Each number is 50 + 10 x the weight over its row's rms, rounded and kept within 0 to 99. Layers, rows and columns count from 0. The size before them is the row's rms in percent of the matrix's.

# layer 5 MLP up, 640x160, rms 0.268, rows 313-356, columns 80-159
093:59 63 50 51 31 52 65 69 55 55 44 66 59 53 57 45 50 47 48 49 54 49 57 83 65 52 72 41 38 56 32 44 63 46 47 55 47 48 50 40 39 53 49 39 65 49 47 59 42 68 32 56 40 48 47 36 62 54 54 67 50 51 56 44 56 50 72 59 37 41 59 48 46 60 53 47 40 70 49 47
101:54 47 41 45 34 46 52 45 55 55 47 52 43 35 68 38 49 61 45 42 55 44 61 51 46 34 51 43 43 59 55 76 45 68 52 54 54 50 48 51 54 48 51 61 53 44 45 37 39 60 46 41 65 53 38 48 69 54 50 72 65 30 63 36 53 48 45 32 46 36 69 65 53 51 61 42 63 56 47 51
102:59 41 49 45 52 45 52 44 57 56 63 63 66 54 55 28 30 31 48 54 47 53 41 38 69 42 41 46 39 46 44 58 53 40 67 43 44 56 50 54 58 65 39 40 55 47 46 53 65 45 50 56 34 52 55 58 56 48 62 57 35 47 61 48 30 59 64 71 45 45 45 42 63 51 35 50 58 46 53 42
103:50 63 76 51 50 61 43 54 50 51 24 46 61 55 45 25 39 71 58 52 55 46 45 66 46 58 50 55 48 39 37 56 52 47 59 44 50 25 50 59 40 51 53 38 56 52 55 43 52 48 43 60 38 67 72 40 56 33 70 37 50 49 37 51 52 51 56 42 45 30 54 52 35 46 70 54 45 52 55 36
111:54 42 59 48 41 45 43 47 61 39 42 78 52 40 28 47 35 24 52 53 62 48 58 54 37 44 58 56 53 49 38 39 40 38 43 57 54 49 42 37 39 46 54 41 45 44 33 57 48 52 38 45 48 34 51 36 59 73 51 63 40 46 52 59 46 28 38 53 51 55 39 52 52 47 50 60 36 53 60 32
103:50 72 28 26 52 31 54 43 55 52 50 35 61 30 31 51 56 51 44 56 48 67 50 43 66 43 56 53 46 39 48 43 49 50 57 52 49 63 50 54 48 67 73 51 58 32 42 41 56 43 33 69 46 49 47 62 52 51 59 54 48 36 52 42 55 62 49 52 54 54 33 34 63 44 47 45 53 51 60 50
096:56 52 60 54 64 63 54 37 56 34 66 49 47 54 64 60 41 52 39 46 50 57 41 38 56 63 52 53 49 58 47 47 56 49 51 60 44 20 46 46 67 35 51 51 45 57 55 47 58 39 32 77 56 44 44 66 70 54 56 47 58 37 22 53 36 30 41 45 52 43 55 40 63 45 54 67 53 53 51 60
108:52 38 44 62 60 48 43 69 55 48 53 41 55 46 57 42 50 54 55 67 32 57 63 51 43 61 47 39 37 44 60 40 66 51 68 47 59 45 37 35 73 58 57 59 42 44 41 44 44 41 37 60 48 46 51 58 62 44 55 34 40 58 54 60 72 41 56 38 60 42 65 63 60 63 64 49 61 49 54 47
099:54 39 42 48 41 53 48 58 59 54 31 54 54 42 51 48 72 39 54 37 38 54 62 44 39 53 45 41 54 56 57 64 46 57 28 52 53 54 46 50 44 66 41 43 67 67 56 40 46 52 36 43 46 60 70 56 43 59 47 49 32 42 31 49 47 48 64 37 60 39 51 41 59 55 51 52 48 60 35 54
104:62 58 51 44 39 45 68 49 54 54 60 58 50 52 35 47 60 52 32 47 56 57 60 38 55 42 61 46 41 36 46 33 60 44 65 48 56 50 62 55 39 66 31 53 51 48 55 66 38 47 43 40 30 42 43 52 56 54 46 49 53 58 51 51 38 45 59 55 47 76 52 52 55 70 52 41 50 43 41 40
102:41 53 49 37 44 30 52 39 69 49 56 53 63 37 55 40 53 31 56 66 65 73 45 60 47 59 57 38 44 50 51 61 34 41 43 47 39 54 35 52 38 52 51 54 50 62 48 61 64 47 57 45 43 52 43 48 49 37 42 34 79 52 61 37 61 49 70 54 48 56 52 30 64 59 73 39 38 57 65 63
094:47 32 35 49 77 40 55 48 52 48 48 38 64 56 62 57 41 51 40 38 44 49 30 59 44 45 32 42 50 45 56 49 30 53 50 48 33 58 71 23 43 48 56 49 53 55 57 79 60 46 45 52 54 60 56 39 77 43 41 51 45 58 53 56 59 52 50 49 43 42 63 54 41 59 61 43 39 54 40 63
099:53 44 68 52 35 56 50 49 42 65 37 44 29 44 39 59 46 54 45 58 37 54 59 44 52 46 46 48 33 33 55 49 55 45 51 65 51 33 62 48 40 50 57 60 47 60 54 51 42 61 43 67 61 40 40 58 48 60 63 49 60 60 34 41 63 43 48 53 45 45 60 45 57 73 51 59 53 48 46 51
105:34 38 58 43 48 30 41 53 59 35 53 51 44 46 39 43 42 37 40 34 70 64 48 64 44 57 65 57 50 53 54 46 40 43 73 54 40 52 32 51 48 57 54 49 55 42 72 55 56 22 33 61 55 44 62 61 51 60 43 60 53 60 47 68 61 63 68 55 51 42 29 51 47 33 57 41 53 51 46 54
099:66 58 37 50 51 50 37 67 54 44 37 50 35 45 38 40 42 49 47 41 55 39 39 40 57 44 37 40 75 50 59 61 66 59 56 49 50 42 65 50 28 49 43 49 47 46 42 37 48 54 40 41 50 50 54 39 35 46 40 53 56 54 64 39 40 53 55 46 43 52 53 62 49 46 50 60 50 51 51 31
098:33 46 56 39 69 63 53 51 53 59 55 48 62 67 47 39 46 50 49 55 57 56 51 47 41 38 61 47 25 72 39 54 40 41 43 45 57 74 43 46 35 46 37 45 46 47 46 46 60 45 32 67 58 60 77 40 49 27 40 53 35 58 36 40 47 46 47 45 52 51 48 48 55 50 46 59 44 55 41 48
098:39 58 61 55 41 50 72 54 56 33 47 34 59 25 52 45 59 54 55 51 44 45 41 55 52 50 37 51 60 60 69 36 31 37 47 52 42 56 52 35 48 33 48 55 43 47 46 31 31 45 55 47 52 53 53 55 52 62 60 56 64 60 44 49 41 56 38 30 61 45 46 57 43 44 48 52 45 56 56 47
094:43 42 75 45 49 55 56 54 48 22 53 43 51 68 46 61 40 39 39 41 55 52 44 77 42 50 39 53 60 34 61 54 40 60 45 48 77 47 56 53 68 62 55 65 46 53 60 37 35 48 46 64 47 51 53 33 36 59 35 63 57 56 52 46 61 64 33 58 58 52 47 49 75 51 41 45 69 49 38 59
091:42 62 45 60 57 51 49 55 54 54 58 42 45 25 45 43 60 57 42 45 55 52 50 43 54 52 49 49 58 62 34 45 61 44 46 57 33 50 62 57 35 38 46 35 42 66 31 27 55 54 55 64 62 54 72 42 44 65 54 41 48 37 62 49 42 54 64 54 57 40 52 45 65 37 58 41 57 55 52 57
097:33 72 64 53 53 67 52 54 56 57 63 67 39 37 32 46 39 36 48 64 39 55 15 58 50 60 54 43 61 56 45 49 48 46 49 52 41 45 60 34 54 63 41 50 37 33 58 56 50 52 50 43 64 46 41 50 49 45 45 46 47 41 57 59 46 48 59 48 36 44 61 49 55 42 50 50 65 50 53 50
098:39 46 60 49 34 54 44 64 49 41 49 50 41 36 41 63 59 55 45 63 39 51 51 37 29 30 53 51 74 32 35 57 58 54 60 55 51 58 50 47 29 54 43 68 57 50 53 57 60 51 38 37 78 56 46 46 53 54 45 45 31 41 46 34 56 49 43 47 36 45 46 45 59 56 48 65 36 72 58 35
098:52 45 48 44 44 42 58 37 63 50 56 57 61 53 33 49 57 61 49 50 36 55 46 48 51 52 17 31 64 52 52 37 61 39 56 61 54 54 32 49 67 57 38 54 58 63 40 52 66 51 46 50 47 62 67 42 31 54 41 62 59 53 64 29 54 62 39 46 51 51 26 60 55 50 46 41 61 54 53 37
090:45 45 49 47 41 49 45 56 55 70 45 26 47 52 29 61 39 40 44 78 41 44 35 58 47 54 41 51 62 40 45 51 57 70 39 55 54 48 55 36 49 51 63 50 57 45 63 48 30 69 38 65 28 47 51 52 50 69 47 63 55 56 49 47 48 60 60 44 74 48 63 29 50 38 42 48 64 48 52 45
101:62 62 50 37 26 52 66 47 58 53 54 69 64 48 46 44 66 34 38 55 46 56 49 57 49 37 39 46 38 46 60 49 53 46 53 67 40 59 24 57 60 51 34 59 52 35 52 67 42 48 40 56 50 44 66 42 26 58 57 49 52 53 47 66 57 39 50 46 58 43 31 54 53 38 44 68 55 58 45 57
096:53 61 42 52 64 47 54 53 60 40 37 48 43 51 71 49 40 50 45 36 38 47 48 41 48 36 58 51 51 58 40 33 51 57 22 51 42 53 41 56 75 58 50 61 59 35 56 41 49 85 46 69 42 54 56 47 49 53 57 43 50 41 65 65 48 57 47 38 55 49 45 38 34 49 47 35 49 49 52 43
093:57 44 44 71 62 59 73 51 60 57 30 53 52 61 42 60 56 46 45 33 31 57 52 63 54 42 36 49 49 59 61 39 47 37 57 45 59 57 44 50 41 35 41 48 58 55 48 52 53 42 44 31 67 79 55 54 63 23 42 39 59 40 48 42 66 27 49 35 35 48 54 34 46 64 46 58 55 61 44 57
097:28 46 45 50 51 36 68 45 52 46 69 66 58 45 64 51 64 55 58 61 53 67 53 50 56 47 54 57 41 55 37 59 57 60 47 52 43 53 43 35 48 58 49 66 45 51 41 51 55 52 46 60 65 38 36 57 53 44 58 46 48 46 54 42 60 56 60 40 55 46 49 46 55 45 63 16 32 42 46 42
100:53 46 54 31 37 46 50 48 59 45 78 55 65 56 31 53 55 48 46 26 36 65 44 33 48 50 40 53 47 48 56 48 52 56 36 40 71 41 66 50 53 60 52 41 34 60 41 52 60 71 53 50 32 64 58 44 62 48 43 54 67 62 57 54 49 61 54 40 49 64 53 53 46 49 57 51 38 52 46 50
103:53 45 57 39 52 47 55 45 42 53 62 62 52 48 41 62 55 43 50 60 32 56 46 24 42 47 53 57 41 45 49 44 56 52 54 66 64 45 64 57 67 46 66 49 68 47 53 52 54 54 56 32 44 37 44 60 55 54 50 60 47 27 54 55 55 49 42 57 45 57 48 39 49 27 64 47 49 58 47 60
105:50 42 57 55 48 53 42 64 47 50 33 68 58 47 46 55 39 54 50 49 60 61 44 36 59 51 37 54 52 46 42 58 60 37 36 62 68 40 68 49 30 50 45 48 56 66 62 67 48 51 70 55 58 57 70 55 59 57 33 41 51 40 49 56 55 46 72 45 52 39 57 56 64 44 87 51 62 64 54 49
105:64 37 56 21 45 41 57 49 44 38 49 61 59 62 34 47 43 62 44 50 58 58 60 53 36 46 62 41 35 42 56 46 31 48 63 57 40 51 71 38 47 30 62 42 35 56 54 55 48 51 52 50 62 31 46 67 48 46 46 37 42 49 56 66 63 25 54 32 44 43 53 49 49 53 50 52 58 48 48 37
098:48 54 38 38 56 51 45 58 54 39 66 42 53 51 44 57 56 43 45 45 67 60 52 67 51 54 47 47 42 36 54 43 49 54 52 46 50 48 33 67 61 53 59 43 48 54 40 56 54 68 49 58 53 60 44 60 50 48 46 57 45 53 71 57 43 53 39 24 38 48 60 64 43 47 54 45 56 66 50 38
102:42 44 62 55 63 57 67 54 48 56 58 46 50 52 45 58 49 44 46 45 46 36 31 53 35 54 54 49 50 47 53 49 53 33 32 51 54 38 51 37 55 34 48 52 61 50 48 53 49 48 43 54 43 45 45 43 58 56 67 63 57 56 35 31 32 39 42 46 45 57 59 70 49 46 53 49 76 48 44 49
106:35 40 50 47 44 33 44 44 43 49 65 36 48 58 45 42 58 50 43 40 47 65 59 34 49 68 42 47 51 71 48 57 33 51 51 54 51 61 44 50 74 42 67 48 38 39 52 39 43 55 24 33 45 44 52 44 49 44 44 56 45 60 62 37 57 39 45 46 67 52 60 55 48 38 36 51 41 53 44 65
094:52 52 52 57 50 40 61 39 63 57 52 30 35 48 50 31 50 38 50 40 56 38 47 52 41 27 49 25 54 56 43 48 58 69 55 46 48 40 58 43 36 58 55 47 48 49 84 30 47 43 53 74 51 49 62 37 56 46 59 49 40 67 39 47 48 55 46 55 47 50 36 50 50 34 54 43 67 53 58 67
100:49 44 35 46 41 65 63 49 51 45 34 71 51 59 50 27 61 66 36 52 50 46 57 63 48 53 55 41 52 52 49 38 64 50 52 53 64 54 32 53 46 50 44 47 63 41 63 62 48 54 33 43 59 44 42 36 55 48 49 64 48 50 72 48 60 56 34 72 51 57 66 67 52 54 38 47 21 67 65 46
099:35 57 69 52 66 51 56 42 57 36 56 51 51 38 63 48 57 49 39 55 54 52 63 41 39 52 56 68 60 35 57 44 47 60 63 53 52 61 50 55 54 49 43 28 49 43 45 46 72 52 44 61 38 49 41 56 36 62 60 68 43 50 56 30 58 71 50 51 62 50 39 44 43 65 37 36 58 69 52 38
096:54 54 45 50 61 49 37 42 56 65 58 49 51 50 51 35 54 37 39 41 41 45 38 37 57 57 42 59 44 54 30 49 52 47 60 64 61 38 66 34 52 51 62 38 47 35 39 39 54 49 55 28 56 34 50 47 61 38 45 40 68 41 41 39 60 47 53 55 46 64 62 59 50 65 53 41 41 43 72 43
096:47 38 46 35 71 49 43 40 51 50 46 62 56 33 43 45 56 49 44 58 36 51 61 48 54 43 53 53 32 51 48 57 59 37 35 55 52 47 54 49 38 53 74 43 40 47 49 51 41 57 45 37 39 50 51 57 34 49 39 59 64 48 45 55 68 50 70 41 51 59 61 58 61 48 37 56 43 42 65 51
107:49 56 49 42 54 39 49 40 55 39 42 48 37 40 34 28 29 64 44 43 49 51 52 52 55 59 64 44 65 34 36 62 34 57 63 55 58 37 57 60 57 67 39 45 67 42 49 42 53 54 43 42 32 45 65 53 52 53 57 65 54 47 59 49 40 63 48 30 57 56 69 45 51 50 34 43 58 51 53 68
093:48 41 66 46 50 47 46 57 57 47 38 39 54 54 42 46 54 46 53 62 63 31 52 40 41 32 31 38 49 49 39 40 47 52 51 66 36 54 52 57 55 54 55 48 50 30 55 38 45 58 50 65 64 76 63 57 48 63 40 49 55 55 41 56 56 52 35 46 55 36 33 45 47 48 63 49 52 62 59 42
101:36 33 40 48 48 65 19 65 48 40 45 64 42 43 49 42 71 48 72 75 63 55 45 43 54 66 48 46 59 45 33 30 73 39 65 52 51 58 43 42 47 16 41 61 46 55 53 57 51 43 45 55 53 52 40 52 52 48 57 45 50 30 56 65 36 61 46 45 48 44 49 43 65 32 64 55 40 54 47 43
094:32 63 54 52 44 63 46 63 58 59 39 45 36 45 39 48 54 56 63 54 70 49 49 56 30 56 57 49 35 45 35 52 51 52 56 46 63 59 41 67 56 44 28 31 53 50 65 52 59 69 40 42 54 48 65 47 73 33 59 40 40 47 29 66 59 44 44 43 43 47 52 65 72 50 41 51 58 57 43 53
098:58 58 42 48 60 52 50 41 64 63 57 60 46 55 58 50 51 38 51 49 51 37 65 43 58 49 47 61 58 50 33 48 37 51 70 46 56 35 40 47 44 50 55 49 57 31 46 59 49 56 49 64 29 48 51 53 52 64 56 49 53 48 42 49 50 50 69 58 44 41 42 42 54 56 61 30 47 61 63 47
# layer 5 MLP down (transposed), 640x160, rms 0.17, rows 313-356, columns 80-159
090:57 60 42 59 62 53 53 44 59 55 41 63 62 49 45 69 36 55 54 61 53 51 60 57 50 35 46 75 47 59 62 33 57 48 58 47 53 61 43 46 59 49 46 54 23 61 52 37 56 59 65 43 52 58 58 46 56 49 42 67 47 54 51 51 50 56 82 38 61 54 53 73 58 39 38 40 50 50 56 43
094:47 51 64 41 53 54 48 59 45 59 40 73 33 67 33 49 52 69 46 34 62 51 55 36 40 52 57 42 46 41 51 60 56 34 53 42 51 57 59 57 44 50 48 60 30 51 35 47 64 48 58 35 59 37 59 58 41 41 57 68 49 57 42 54 44 53 46 68 49 43 58 42 43 21 32 54 47 40 52 38
108:74 53 56 41 49 57 71 65 57 38 43 42 42 57 55 43 55 38 51 56 33 57 49 39 52 49 44 69 68 62 41 60 45 70 57 46 44 37 51 35 58 47 41 28 57 49 57 57 47 53 54 53 62 52 49 40 68 59 51 40 41 66 49 44 37 45 39 37 53 56 51 41 62 56 38 61 30 49 59 41
104:37 45 56 59 37 50 45 54 55 36 61 53 61 41 56 51 47 50 47 46 58 62 70 50 57 49 47 76 49 65 72 47 33 49 28 56 56 51 42 43 50 44 67 35 54 67 31 65 36 57 52 41 42 58 45 42 45 48 48 55 40 51 28 45 61 42 64 63 34 41 37 52 57 31 58 57 45 70 51 53
105:45 62 48 52 49 41 51 51 54 51 37 41 49 46 53 45 59 61 53 37 64 49 50 47 55 48 51 50 59 50 49 45 64 59 31 61 51 72 50 70 44 58 49 49 54 50 47 42 34 44 40 45 51 62 57 47 45 37 66 46 43 60 72 48 49 49 49 68 69 48 49 49 56 49 48 47 49 43 93 61
103:64 48 47 45 54 58 55 58 47 52 55 48 45 50 52 40 37 45 47 67 60 54 46 45 65 59 50 48 56 36 41 50 59 50 68 52 59 43 42 07 67 41 64 52 17 60 54 56 74 58 45 55 72 45 51 31 58 33 50 34 47 39 49 70 24 51 57 52 45 54 43 49 66 57 51 51 38 47 24 56
089:34 61 43 59 50 54 63 47 56 53 56 49 45 30 64 34 61 41 49 55 48 59 66 53 64 43 43 38 68 33 51 56 70 56 67 51 28 47 44 48 46 46 40 56 45 41 61 40 80 51 65 36 58 49 39 51 44 34 42 36 55 53 55 48 37 57 37 30 53 55 31 41 72 45 58 43 57 55 42 53
124:45 49 49 69 57 53 52 62 67 47 51 49 51 53 45 47 47 49 68 42 51 48 30 51 45 53 53 53 46 55 58 57 56 53 44 63 59 55 46 38 40 68 46 55 51 51 44 50 68 57 47 51 57 39 46 48 47 43 55 30 50 36 41 63 46 62 23 46 55 67 59 57 41 27 47 33 48 56 45 21
102:31 51 43 57 54 54 36 70 39 45 34 42 46 47 52 59 43 46 61 56 46 39 46 48 38 46 51 42 51 53 55 39 44 48 43 49 24 36 55 50 51 51 35 54 59 43 50 47 50 46 47 63 46 70 32 63 57 56 51 57 52 45 70 36 68 67 43 34 54 50 42 57 47 29 49 55 57 39 34 56
108:44 46 56 54 46 56 39 51 45 56 72 61 61 43 50 57 50 48 41 49 53 52 56 48 55 37 56 34 64 34 51 46 34 50 52 59 50 53 56 54 51 53 32 49 64 56 51 46 48 44 47 46 49 44 66 62 49 42 66 50 54 45 40 49 43 51 51 68 52 86 45 37 62 53 56 48 38 61 29 44
108:57 62 51 55 67 69 51 48 51 35 62 63 54 53 32 47 39 46 56 55 46 47 57 50 52 53 65 47 52 36 53 61 49 33 46 64 45 56 39 55 54 31 55 67 53 47 65 43 34 50 22 59 44 55 30 61 54 58 57 57 64 40 38 52 53 51 45 72 45 55 39 38 46 60 61 48 39 59 27 57
093:42 53 57 57 44 57 56 52 38 48 30 43 58 52 39 56 65 63 58 42 45 47 46 30 59 51 37 66 45 69 55 46 69 53 49 43 55 50 49 53 43 56 48 36 60 63 56 52 51 39 33 52 58 39 58 65 59 57 35 69 51 36 41 32 52 35 56 43 68 40 41 63 51 32 48 51 49 51 77 48
097:76 47 49 55 57 55 48 59 39 67 31 46 56 30 51 60 57 60 61 44 55 35 45 47 56 46 56 66 62 58 51 55 37 43 48 63 44 43 53 46 43 49 47 56 48 47 52 47 54 63 33 53 39 65 55 52 49 50 48 55 54 43 49 56 62 55 50 49 38 40 42 41 62 57 68 54 38 45 44 53
104:53 57 52 49 61 51 40 43 38 45 61 43 47 51 50 69 36 52 61 48 53 42 50 44 79 57 45 67 63 45 41 42 40 60 36 39 49 49 54 50 43 33 59 55 50 41 56 39 58 57 55 51 61 31 56 51 45 58 59 61 56 21 36 52 53 33 46 50 60 45 38 51 37 48 74 39 37 46 38 46
098:54 53 60 55 49 48 67 62 53 48 42 51 52 55 58 50 46 51 59 50 48 44 47 64 78 32 62 77 47 64 40 56 44 39 68 40 47 39 42 46 62 54 33 55 58 49 47 49 48 53 58 43 68 42 28 52 56 72 58 36 47 62 50 38 59 45 46 34 52 25 47 60 70 54 58 61 49 45 51 52
103:57 64 49 62 40 38 49 51 27 41 49 44 49 64 57 51 52 58 59 53 66 56 40 47 57 38 36 45 57 43 41 56 80 50 56 40 56 29 53 41 60 67 66 41 62 52 62 59 55 41 57 44 39 58 50 54 47 47 38 44 47 50 59 55 45 53 44 57 50 56 22 60 48 56 47 49 61 62 24 52
096:33 67 49 66 47 42 37 48 41 41 40 64 46 36 37 52 52 47 48 48 61 37 53 42 63 61 17 51 42 56 42 54 31 57 52 52 48 56 42 55 43 56 47 47 71 50 55 53 41 55 28 52 47 56 50 52 57 37 70 37 31 58 35 46 64 45 47 48 63 45 57 53 60 57 53 37 50 61 44 45
098:56 55 65 45 66 43 44 46 47 25 41 37 52 57 44 69 61 28 37 52 46 46 43 47 52 44 45 67 48 56 32 55 46 60 62 58 57 67 46 67 45 66 45 34 43 48 42 49 56 72 57 46 41 47 51 44 49 56 40 45 51 36 55 65 39 51 42 44 38 41 40 56 57 61 52 44 49 56 52 46
093:58 53 41 62 55 59 49 55 50 50 57 35 48 36 59 36 51 50 55 66 46 51 53 48 23 64 56 57 36 43 51 81 53 47 59 60 54 46 38 50 53 49 66 41 46 53 44 47 58 46 43 40 43 45 48 44 42 58 49 54 48 55 71 52 62 46 64 48 68 76 34 57 39 79 25 55 39 35 53 51
104:56 56 43 39 51 69 60 47 46 56 36 59 44 60 48 41 54 43 54 50 62 57 42 63 55 54 48 57 47 38 35 55 62 45 65 39 36 61 42 48 46 32 41 52 34 30 21 58 63 45 68 57 45 42 48 50 46 72 17 55 43 63 41 48 55 55 52 50 43 45 47 57 42 35 65 52 40 42 42 50
102:43 53 42 48 46 44 52 69 39 32 54 53 59 38 49 55 46 67 42 37 55 44 47 52 49 61 48 33 60 54 45 49 34 51 50 70 37 47 55 71 36 39 44 50 54 41 52 48 40 62 62 44 54 34 59 54 39 52 25 55 36 54 40 49 47 62 50 52 73 46 59 52 46 51 37 52 59 59 60 40
097:53 56 47 54 53 44 57 56 61 66 51 26 42 70 40 45 51 46 43 51 50 58 68 50 30 56 45 39 65 48 52 34 57 48 53 37 54 53 52 62 54 63 60 29 28 51 54 41 56 44 49 46 48 59 65 52 63 50 46 49 56 35 44 48 59 47 61 64 56 64 75 35 54 55 59 65 53 41 45 40
091:73 49 43 47 40 57 51 33 58 59 42 52 54 48 46 55 53 44 63 54 43 54 50 42 58 55 21 51 41 48 62 45 57 29 54 62 61 67 42 53 40 46 53 46 44 57 45 33 33 46 60 44 49 60 44 32 64 59 55 12 55 41 59 52 37 47 35 47 39 43 62 54 51 42 43 38 72 51 59 45
095:44 59 64 47 49 49 49 31 62 36 43 45 50 46 37 37 52 35 60 32 58 48 57 35 53 46 44 32 51 73 64 50 61 84 53 38 67 68 49 49 42 51 62 46 36 61 61 44 37 53 61 49 64 40 47 33 48 43 65 69 47 58 52 51 49 57 53 49 34 36 49 55 36 42 51 46 51 42 68 47
083:48 53 46 55 53 70 42 51 62 57 69 64 28 41 32 50 46 62 59 52 69 48 42 49 49 62 59 57 41 60 51 37 33 47 56 61 67 51 53 46 53 69 50 43 55 61 38 47 56 37 41 35 46 39 51 59 28 61 52 49 31 59 49 51 74 42 51 63 48 52 59 47 45 56 49 51 36 55 34 63
100:56 61 67 57 36 46 51 48 35 59 42 38 48 45 39 52 68 58 44 41 54 55 63 43 58 48 45 45 50 49 48 60 68 60 35 33 56 55 59 45 64 44 55 63 48 52 38 37 33 40 55 40 54 54 55 48 53 66 39 42 47 78 44 42 53 40 61 45 60 58 54 44 57 54 44 59 63 50 64 55
086:55 52 50 54 34 47 55 55 38 33 51 42 55 72 47 62 47 44 46 53 52 54 29 45 40 69 44 64 53 53 43 31 62 51 55 52 52 55 59 71 44 69 68 51 43 54 35 68 42 50 41 49 42 40 27 44 58 51 49 61 52 52 38 46 52 59 47 52 55 50 60 54 72 47 43 66 50 47 38 58
106:56 60 30 61 63 39 56 55 41 57 60 57 41 60 46 46 38 52 48 43 48 50 35 42 52 50 59 49 57 65 32 38 36 55 47 41 47 46 64 27 53 50 49 46 69 57 67 39 71 49 59 47 48 34 71 53 43 46 58 56 52 54 51 53 51 38 53 57 44 62 72 56 30 45 49 57 46 57 52 44
107:46 54 71 38 49 62 53 58 60 57 28 47 42 50 45 62 46 55 71 24 52 47 35 44 45 44 54 47 44 52 69 47 47 45 33 53 61 59 47 51 46 68 70 50 63 61 55 37 38 58 57 43 55 52 66 34 42 35 63 32 51 32 43 29 52 49 48 60 51 61 43 49 49 43 43 46 42 67 56 44
102:44 40 44 59 58 48 66 59 48 50 49 48 59 41 55 50 50 42 33 37 53 48 48 48 50 50 60 45 55 66 51 25 35 59 47 39 40 52 51 39 39 52 53 45 43 47 34 50 60 46 53 49 60 38 58 53 31 53 55 51 63 34 42 61 39 66 37 39 44 61 60 52 48 40 55 31 33 46 31 51
109:52 70 60 65 45 50 51 48 58 56 43 40 49 57 47 58 60 37 53 56 55 42 62 37 48 38 68 54 56 50 44 50 41 55 38 47 39 56 42 51 67 43 36 66 56 49 49 44 70 30 46 53 53 45 61 72 53 57 43 68 56 55 51 38 48 49 60 62 64 42 64 26 49 46 47 38 39 64 33 67
098:66 60 62 54 41 43 30 39 61 47 47 28 53 60 48 54 46 40 46 55 36 56 66 59 50 62 59 57 52 65 57 59 48 48 66 64 51 42 48 51 58 59 48 47 50 53 57 56 59 44 52 34 39 71 50 45 30 52 44 58 42 53 64 51 63 49 58 41 41 55 56 54 56 49 50 45 52 49 62 47
094:61 52 48 56 72 48 54 42 56 44 31 42 46 50 39 32 55 61 54 67 51 36 69 41 35 34 48 56 55 52 85 57 56 50 49 56 41 55 52 48 46 50 56 64 59 55 31 41 57 48 54 33 48 43 60 59 50 45 37 62 55 46 62 57 47 45 60 45 54 55 47 47 38 65 40 28 36 54 44 53
105:66 50 50 38 45 45 30 34 53 36 49 31 54 39 63 45 55 38 46 46 38 57 59 59 54 47 57 51 66 44 51 39 22 49 50 46 56 38 52 42 50 39 68 34 49 48 50 47 46 63 46 55 49 44 65 47 47 44 56 48 57 58 52 50 65 49 57 45 39 46 62 55 48 55 41 63 42 37 51 68
099:59 70 49 50 47 67 48 35 40 51 56 51 54 51 55 41 54 49 56 51 35 46 64 34 50 52 38 52 64 61 36 42 36 52 42 71 36 55 34 40 43 44 36 47 59 38 47 50 49 54 43 52 54 40 50 50 34 53 59 39 51 60 47 45 52 56 45 37 63 55 47 61 50 42 62 56 56 55 72 44
101:46 39 49 66 48 63 49 48 51 60 61 57 31 50 41 47 57 42 38 47 41 53 34 66 42 47 51 67 36 50 42 39 36 50 64 67 62 40 45 36 51 45 43 34 48 64 45 43 39 69 54 45 73 53 50 45 47 42 50 32 59 59 43 51 67 33 46 47 48 73 67 61 44 38 53 42 56 49 49 45
100:50 50 64 46 58 76 43 50 50 54 52 51 45 13 39 40 48 52 44 47 57 56 51 53 56 37 50 54 54 63 65 45 30 45 73 45 49 57 37 51 36 47 54 38 67 38 54 39 32 55 37 57 48 42 54 63 42 58 49 79 49 29 58 52 59 46 59 61 42 50 52 50 42 67 56 53 36 70 52 53
095:51 50 50 39 62 37 46 61 47 37 67 52 34 75 72 52 42 43 63 37 58 50 34 70 54 51 44 72 45 54 54 70 37 58 43 45 37 51 52 60 59 60 51 32 42 68 45 35 60 53 46 51 52 30 60 41 41 52 50 29 55 48 51 45 44 52 42 48 53 50 48 58 46 42 55 56 53 51 64 46
084:44 35 59 75 55 57 59 56 50 48 39 37 54 54 59 51 54 48 39 45 66 62 37 57 39 63 59 63 47 65 44 48 54 49 37 56 63 53 53 49 33 55 54 33 36 45 51 57 40 39 37 53 53 68 54 45 59 61 45 51 39 43 53 53 53 30 59 62 56 65 29 60 46 59 56 64 43 46 63 44
100:48 48 49 54 41 51 35 54 48 44 68 58 53 45 63 55 56 41 49 54 35 62 37 57 56 63 65 60 56 76 38 52 51 42 39 76 45 39 62 50 45 41 47 64 52 63 47 56 48 47 40 38 68 39 32 45 49 53 62 35 42 58 37 62 43 37 48 55 44 46 29 49 64 38 48 51 55 67 47 39
092:48 20 52 38 51 56 65 54 62 41 50 63 53 66 60 50 42 49 43 49 41 41 41 55 52 36 54 59 46 53 54 72 41 58 62 39 56 56 53 51 38 52 48 38 51 46 49 52 29 48 64 60 66 54 32 54 51 51 27 42 42 48 36 47 58 63 42 63 40 43 37 55 53 48 40 54 47 62 78 63
096:49 42 40 57 43 58 68 28 36 49 39 70 55 50 49 52 41 53 44 37 50 47 62 54 33 43 51 39 52 55 51 33 34 48 47 43 50 54 54 44 66 55 60 23 59 40 55 33 53 43 45 34 68 46 55 42 44 55 49 50 56 57 54 61 50 46 32 41 40 58 43 36 40 64 68 46 44 43 41 46
093:58 64 55 37 48 61 49 51 57 56 55 47 56 45 59 56 61 53 43 51 56 47 43 33 33 69 50 60 48 54 55 50 44 37 43 54 56 49 33 33 54 58 55 39 55 56 45 54 63 36 57 53 58 48 55 54 39 26 32 46 57 58 62 51 57 40 58 57 71 25 41 29 59 42 39 43 56 58 72 52
090:42 41 43 47 32 35 49 47 54 49 62 51 45 50 51 75 54 87 62 62 44 48 48 47 42 66 38 33 61 57 47 41 60 43 45 48 49 55 47 39 59 29 57 35 55 45 43 59 49 48 66 46 51 46 62 74 60 55 33 63 41 61 47 41 37 44 67 48 61 50 53 50 73 52 35 55 42 44 37 46